Part of a small language model's weights: vocabulary 8192.
Each number is 500 + 25 x the weight over its row's rms, rounded and kept within 0 to 999. Layers, rows and columns count from 0. Numbers have three digits each. The size before them is the row's rms in percent of the matrix's.

# layer 9 MLP up, 832x320, rms 0.184, rows 486-537, columns 40-79
100:531480421520499471511531493513479491451521482514496448509542477527489478508509479459481484500475483499522496476478472470
105:504506470475503516512533499509515481550469542464526532538514520434521545501463506519497525516523519532498488533518530497
099:455534490495505465507464506519496491487500481521484527521505498517508499555519452512488492532470543495517480498485531528
099:465519535515494524491502498505510492510550482438533512500515512483475539456458495524505461446519485506466503489480529522
094:540479520535487492471501518501479470520525503518495501505525499498450524511561534476449489471494486499563499491489517484
098:491504518501505506476542509457542486499512485504502469533473515499544516501525528499521514506525508498523494470512538495
098:502495512492515500522471526553467481480497494458499519498478550515526469504506529506522556515529507493519494502499537489
108:469538473485442522537514487486493489511503532516445470511496520540490506529492487507459501476487547465546533542502531471
098:494481522505490509499510494499519544539510479521506474549504514509546505517514557519489528510521523515498476498505488518
095:494564490491488519478535492475529484518467550466482515517520475492505530491515495480459521535491455502457516503508488451
106:495487519480521461479459493482506523479503488507470478482518495521460532479475565501464493547463504531497478514513429509
098:543502541544528509461505493465477489526495504470488488455477529506472534482491436459494538506489508506490462474491472496
107:502479514475504493478557508437461475480440464459438512491515474529498465487469516503501504486483531467529524487482494545
098:551491488490484502480482505510479510468497510514484495496513501521508493513507497508515461479499519536527532501489491500
099:509522526471511462453521522458486496467498475510447468471477513502507521475552542496458461495477518500534487503486517505
130:460518524515539517488527496536511528572455485515491479527494499524480541492462472525542503495449501510505495465483410460
097:557513490524518516510507514492461515516477502510530489521487481532491546506510447489504540501508449470541554517488521552
094:520501496488528518480503500501460506475508487508474491467517482464526482466509485462489519512492543502455498547544446508
110:454464473524473471477469545491489497474541498520484517454492520510521510484526498465491488470477518500480508538480486506
102:464436486482468472472489492507543523509434501504477495538512530467525494487470456515450458507543508504458504488468515466
104:505485510517499473500511466453514523465526523482530523500492487497485553549492507482498522456473501499481507512466475495
098:495505490501525457538502486474477448471487531492479491545528477475514530559476502472492478522479491480476463502545528481
108:540527495490502457507506484507540490472505537498526509520517464512487509543487467501534525502496528473526479511512455457
103:507466557500496481479481518486540515481519498511478503492533499481466510492470530494455503470533516499495514513490506492
097:461510475537572475540458479505492488492491510519496496466496509487497500502477470501525526490486496489531538491495517512
098:520490518445452525534497490505472518480506480528523453491469543512501472457509501535485509498506492478504498479488484488
096:487481525521523515537515504483472485502481476513510465532514489484535525460509527537496472455491452522503505487503545518
100:528488494540486512474532508509477490486492524500506446499507528501484508478501459485533494533499470528545459517525544474
098:520526496468462506502514461492517496452464477507490495535561509486477537509515498476500515468539515490518508463511460528
103:515484494501452531477510556496483484530467516555534502507520427503499500492528513500521452539524502469508527474490493496
104:498492517491506496478536497485559490446490487574476480478492535486442483494541483475503526534507532507496530492531493536
100:483487500525501519534556495528505493537464501476482528519520505439485499479492516514467496511498488476473519496439463554
096:463496504495526505536497477489503519491473504543505485506471482504463501550505469471495521531524493545522507540525505492
092:475486453480513493508502534514467496484490494454505475463527516520496515501515522474470475510448484490502522496480484502
099:482500550470544474556462489500469491484520450481498522519506535476507480502508526435495489461531451464468481493489501505
100:444485454500490511507510523493546509489497518494528524460542537504509517509493514496491578518491478505546545498504502460
098:476528541504455491498503477541494466533489484475511503484478501539509553530477488505482521501468516504486502523472470461
098:548478502495488531509531475497489510505492539506525477543505464538481518503514494509492471482520475535497495510530514529
102:550505541517475530499433481518505483480472492506511435508519512500464506513490561479490492537484534493478512535509550537
105:523481455536498498474488500466444484497514504467508538496485508450479462513475481524507503488479502490457446509478523465
100:525490500495527490502512537497489500499515533492495537514470493521484479511536464479491465498477484492479494489520496503
109:489500512431514519468498544546507541509506515496523467517499531496523486510510477519458488451513492492507547499502503496
096:492505527462447498479459491518518442502512493548482496472472492479516526469467492546556502513497531475530514503494505507
107:472527542499521440508484452457495497499484496481511531496495497497461512517481569468491546502489494487473521479495532479
094:487499495544482499495490508519508508510520490562480504483555436496499528572481472512514450483511502518521536502480505523
098:499499502462465536464481533522512499502526514465514527509498510484496494551479493476476517514518490512480486488522523496
101:501477495523516486548516484479494471505559514474442515489469487482479508502493498452463509548490460487517549509494543478
096:466461494478482517493522503478495523513514539521506470514487510491519549504529468507509570565468507489467499491489509494
098:480443464490495567524467509520500507495517485473482492520524478508501535501518474498541532511498509469515503492544492473
097:514511515474504482460441513475513518474484492501490498467477521483509507518486521490491515461474455506492520483497491538
103:510474473509498469482512518470485509540534469507510485501500534463495538533482506476470494476514555488456518475509508528
100:439502495531471537488514506441481457483477519535519499485494526499461498476543529515462530565497518539511490455490467493
# layer 9 MLP down (transposed), 832x320, rms 0.214, rows 486-537, columns 40-79
100:510509508521549480472511483440477497492476508524484484466503485517511523487465473485512539519508518513488478539527428532
102:533527524504490485456527509492513525503517467489478484499496526535498512498510514471502485467539506498476456474499487497
099:560482508475505511530524508472507490488461502502555484480466492478508508527481527494477523482517482498440479483503510470
103:523511519490487515486473472516480463483531484546473497503476566518520496567533493519509450488539520509522536506537461489
093:516521496461473534524469458524459507504548446488462548508462527493518494503477522478523493502495523507520492498494588511
099:499509483512521525481505480506501472533496503488477495442498476508506475470524450492485467478514513515507519520483483529
098:472517481529511505459495483489511491520500490510547482510541490532496514475492490487517492497503499470438534556541516457
106:529482522527475473574519451491509497501482469490500468448513525478473471491521522514494505507485541527493493499488499491
097:522527471494511468502463496530497479524518463485530557472494499496463511491495443485507511515476468527510498504494467481
098:517479513460480483515496495463462518498473477521562512484525457473515511477503522493479484477482497530504467517485498541
106:486526499509519479490448470534519502503478465490472507502441479478506471508489493546515482504505460489469484490501480515
099:484508487487505474521513474489531483498515519520506519470501541437486472504473509527486495468477471518496509498513461495
104:507516532496463465468513486546535539537510475513500504496488546478495475498506500485478462540558507542510520514511573494
095:487516545519500513510478497501523522496479512495477467479512576503513506509483474492464511514501470496508459506552626502
098:523479508497536550489527510449484503510510501507517574465494507470492499513495500484480439578495486497496527461483464504
132:469488471515511547494527531525526503521494509522505485490511492491517552497506472500478531494475519489496574519518514446
099:503509497483506517468493472491510510479476466515505489504508528473508471506474501496529501450504503513511446538466519481
099:451522534451509467493517505497521472501489468476500509514528508502473497510512492494498458514528510473472489432539385511
107:495510486507515512549491494449530477495507506487499469541516476530509507496479493515503496486505505468530508518501554473
102:508524472517469486493523490456514524507524506510483499483515505533495509473502502518455507502490484488475528495543480485
103:462518516535492518474470481507483453515525471529481516541510498496464489526492477474506513506520480464499474507461537482
098:480515534463515479480529514492500517521469483489510494498529485496530504454474523532484487449483511513505529526492551527
100:517527511519500472512491519495488484490515488457483477482488552487508543492464523522478517498535494521537506537456514487
104:508527523529495476458497471537475494501463454509526517456496445519479476504493486532486512514494505488538508477522506519
096:483459493535500503440526475493527523480548530470507513547513472510470516512507500498473473494500498531510551499535540502
097:484511494543498520461483517498522516509440493484495520439522427490486460484508475467538468524499495487500519506511488493
087:558528475459490495476470537534509517492459509494507472480484473509489492512500470528529503542493520489511495497510720544
105:485511480537501473496509465520487534522527492520506474483453529543455500524512469478507506504501509493468509492460479496
099:495515499539486528492506536512498521535515502515496495509503482496527492543503464520522492488490493489538566520569571433
101:507511485517534527499532475529475493486488500540479484491462500510492517448501458505533524550476459516496479565496427512
101:489522463498518489516498511468468521515478527471518542516480491535456495502468473508505512538455519525543462485472438535
095:562514530491497517500468517478503489481482518523510472470518460534522560494523487514507522474487480498540524491542450489
093:536529476483506544478514448509501496496512483485535481472534491510531534498505548493521528508520455489479488515504606461
093:496527540482512502468496513485501492501503492489501489463531488464517451534518514559480492506488532494478528495491397530
094:537514471458441499504507487479462508531474536486523479489531502481453473496489491508516519489495525514506482487488604463
092:488491478531499444492513480495436493522499502521537463507513524515529494525508510489491526514489496467461517511544641479
102:519500448514504492480516436477499483470524481507482506464509453513522515488526504478489459463525492505469491533519474507
098:454485498495484474503492477464500523492511481547480479482518520495498534486504519462514483491499501453473516476493525473
099:457527487514506467494522477448509482524522500474448504520524490507522522514490502532512494476505502583485451529491455447
103:493483511505530474496454488465499454533523488483503523527508477507487522458515526485481533501533496518527496495495442495
102:564526508498551493471509528467508520509480530513495500506466492498519532479478490486527496508526475472494514506511466489
104:481490502465528488493498468507509495469492557470477494501486478454510533480544505491521469532540449517477494478498564525
094:469504508523523524563533512527518552487502483483543480523494515496450470529491452500502489493482541511456505480495490505
099:503517514534494499539530514499537485493496492507517480518537535498527496511536489461529490534517499437501504518525615490
096:484511545514497487550524519484463507510526501513531475517453540531520478477561512504496569497504473495506491495504530489
095:505496490518523477504524507484511477529532458506543506487472461504522534500503478487495492462558466489518492529488551501
101:506501486529520511515482551517516530514492495482506515495501489532534484515528544529472534495485483471506503491536556522
093:524515515501483486523468493512500524497470480473553476498533521506496484510518494512458480485507474494538533486501574443
098:560513524524488486491490537469490518517492491519534502484494492507474492472549529477521467524488499490487528541462464517
092:509521518500483545517525527499503523475514531511462453467500441509513504491530546471504493517517526482467484470512391479
106:470485486509532488544498503517491498502489505504495491483506510529482484509508529482509524537507450506485514472534531482
098:505520488486513486467485492557504516466476502481476539451548517477512506502498528473509554477558467491494523498519450527
# layer 9 MLP gate, 832x320, rms 0.175, rows 487-538, columns 40-79
101:486512527470510508520495469503526510547440506486498518555489521499536497459501508510544466471477494512470493523501470501
099:457521503483554512489486506533518469529481501525490516505505462500514514483507471487499510524544513522550499505513522482
098:493539468479494475528516510477490517494503538524465495480481521471522484497494496483518536567515475492502493537530522471
098:506485513521489463530484519481505507480515512497452534456541512487473498522488502479484453522545487480504456480493543490
096:500483491433521497460508483516511511471533541525530478500564515533485520524440513459506494465520486460505503527481486517
102:494470484563473492527501514501543481510470489492548524493522502479470524510517481474512507535509490492529501517469532506
101:517501511503514563505489491566455503496488496537498484511493516516450481522519450520526505521491462470499477552500449475
100:509523460527518501525493537494489534496489484504525504477524495513504486488483479497495521495505463457481483500484539466
097:473488503479500482495546497452515463500503522496507485478503525494510525522502494469476542491500488518509512472497517492
103:458485448501482463441514518461462489521490503493531492458541525462538506508519490474491531520527487517514506473499464498
098:491515552465478496557477506520526495479491492538467503538526493495516489463453562504491499507480502502513533538516513495
101:444507455489514527501475511492481530469478502460492527512512469515460533539471474502484512526520554481495472557456470497
100:542510461448455472497506519516517509490497498478496521467514555510530484501498527506510545543492506526505516493507489519
101:497470487467503495498485525460485537503512486550462521513520549453512495505541522466511513473497497544520501467550457541
102:547493550499510499504492507480517497495538520495527482491495524509526469481538503518449487512498508445509488495502515543
100:525491514470541492493497488519493527498531524536514485465522514531503493480505455479482476509502487486529553525461556506
102:457554524486476511544500503508514514494524499502522519531493516512477517448514481541499514515510457510535503492487552519
103:441482474560509455544462519484537533467510474511495521474526567479504493507517502505538542532475555479532476510528557482
105:495496523483524517463524493482480510493511532526516488505481478509444478532492478457486522486504530471523491456481499563
100:537483505514521446493533461475496449466527496508462511517544516490575495492490471456480487500471481492500450520527498486
100:489547475511480498511512515474501499450516493497486500499543509449492525502493472496512448504494477473479505484469503489
100:509517518513463506532466505512474464512515505496507500494507515503487496489456498516478474511533492437526480526483462497
097:492479458499463458526473529483511523488505541506476490526461520484519493489486509490477528492467484498503507472477541526
100:484497505525523531443484506517509511527476553538483469498484491530491460515520485486515476540525518526460499452524524463
091:448456508485517479531519510527503555483526509507527457507511570481532463519484523499533519471514484483494515512459520486
101:503500485477497503541497544456505521487494474487508460507492495490536503482497503463478499505555498502483516481488505489
100:587508524482509506507488531492483451547492462501530464541517514491543462525515506506523502478504481498483490519511517515
098:446509534492530503517477461519526472508506483529482482500460539547459486521476469498517523490458524486518493465530514530
102:528478466515510478494467492498506466513492494521493466488481513529508511473511505465524576537502518486520531518522491490
101:536504506513479500500552505492475543509445475519495480507485486467512504545537509505500491526496457546478478461507481492
097:516533505526532445481482469481473542519505507505515497526523534489520496524490518505516468499514505486505478530508490547
096:531540506471481503515518475516484468485477478535495472514472503455513548506505469476484478445475487489504508470476520519
100:497510527492484518494502485498517496514463498485446517508545497499475475456538505523453501474493507546463510475518460528
098:466516469469489479547483453508488536494512501468488506507549523513492465486469502448507521495511495504479513544523491544
100:468513484514464491515459501479484506455467480471512495511483532481495495465537511529512453486490519490484536482487521548
100:500465499537521495528496534461508503553485484476519502463463495483502490510474518495446510533476493470507564496538483454
098:492464519514514480523518524507513518499501483518532504480460515454514504513494510499538531523527467497487515494502515469
098:515505526462489506508464481547498515482477497492501481498506519470497475478500499493513492510534515501506540499471516506
100:546520497537514504476503520516527525510521506501472532531517505512482506468565546464457499518484528491510501504514518527
098:504525456515547457488527497491534494482491490499522506495517482542497511525486464452500542512478470485500486461502512489
104:474519475510505489564489515472526492533485460500493528508517541480509489525556512501506481512520490485483480548508542478
093:522495513511535462529497529493492532496521507497469551501478472472522466551491496484507485501496517480493549529504583514
105:465523511469521528485476538473498515500540514510481510506542535517444534493475495541457514524531507525462521538487520524
097:537491503497504503520503475548545524484512505497432542520499532500529483504488480527470501485536478500544530519486525512
098:442498516489513516545503518503525516481432507461488540463468500481496485485529515484522542491497487506501555501463513528
104:506494504488473532480492480509534511502519510495485483477493564489511509494457484479532483518530522491505456519511529506
095:472515522514494482549464489503509498497506465502558547506490458437516477524527510491494533514512501496513489485514546505
097:517464480511533522451511531469551495491516530507540479467510546527459511508496535476507530486545513516486533526493525494
095:476511498497474498508512520523477478529475543510494528549467490539524474485481528487504497560498548455462466483490515499
102:565494493511477514496460526523500537471498518504509463520545490510504520453507525514467491501481537524547504493477497498
101:536554531486477534477487492538519540525478552490513502519512486473497512514463487493519449487527511432458516526493495507
103:493498529556503550501495524507493502485501529501504456557452537495502465493493451447488497508539507478489518460495535487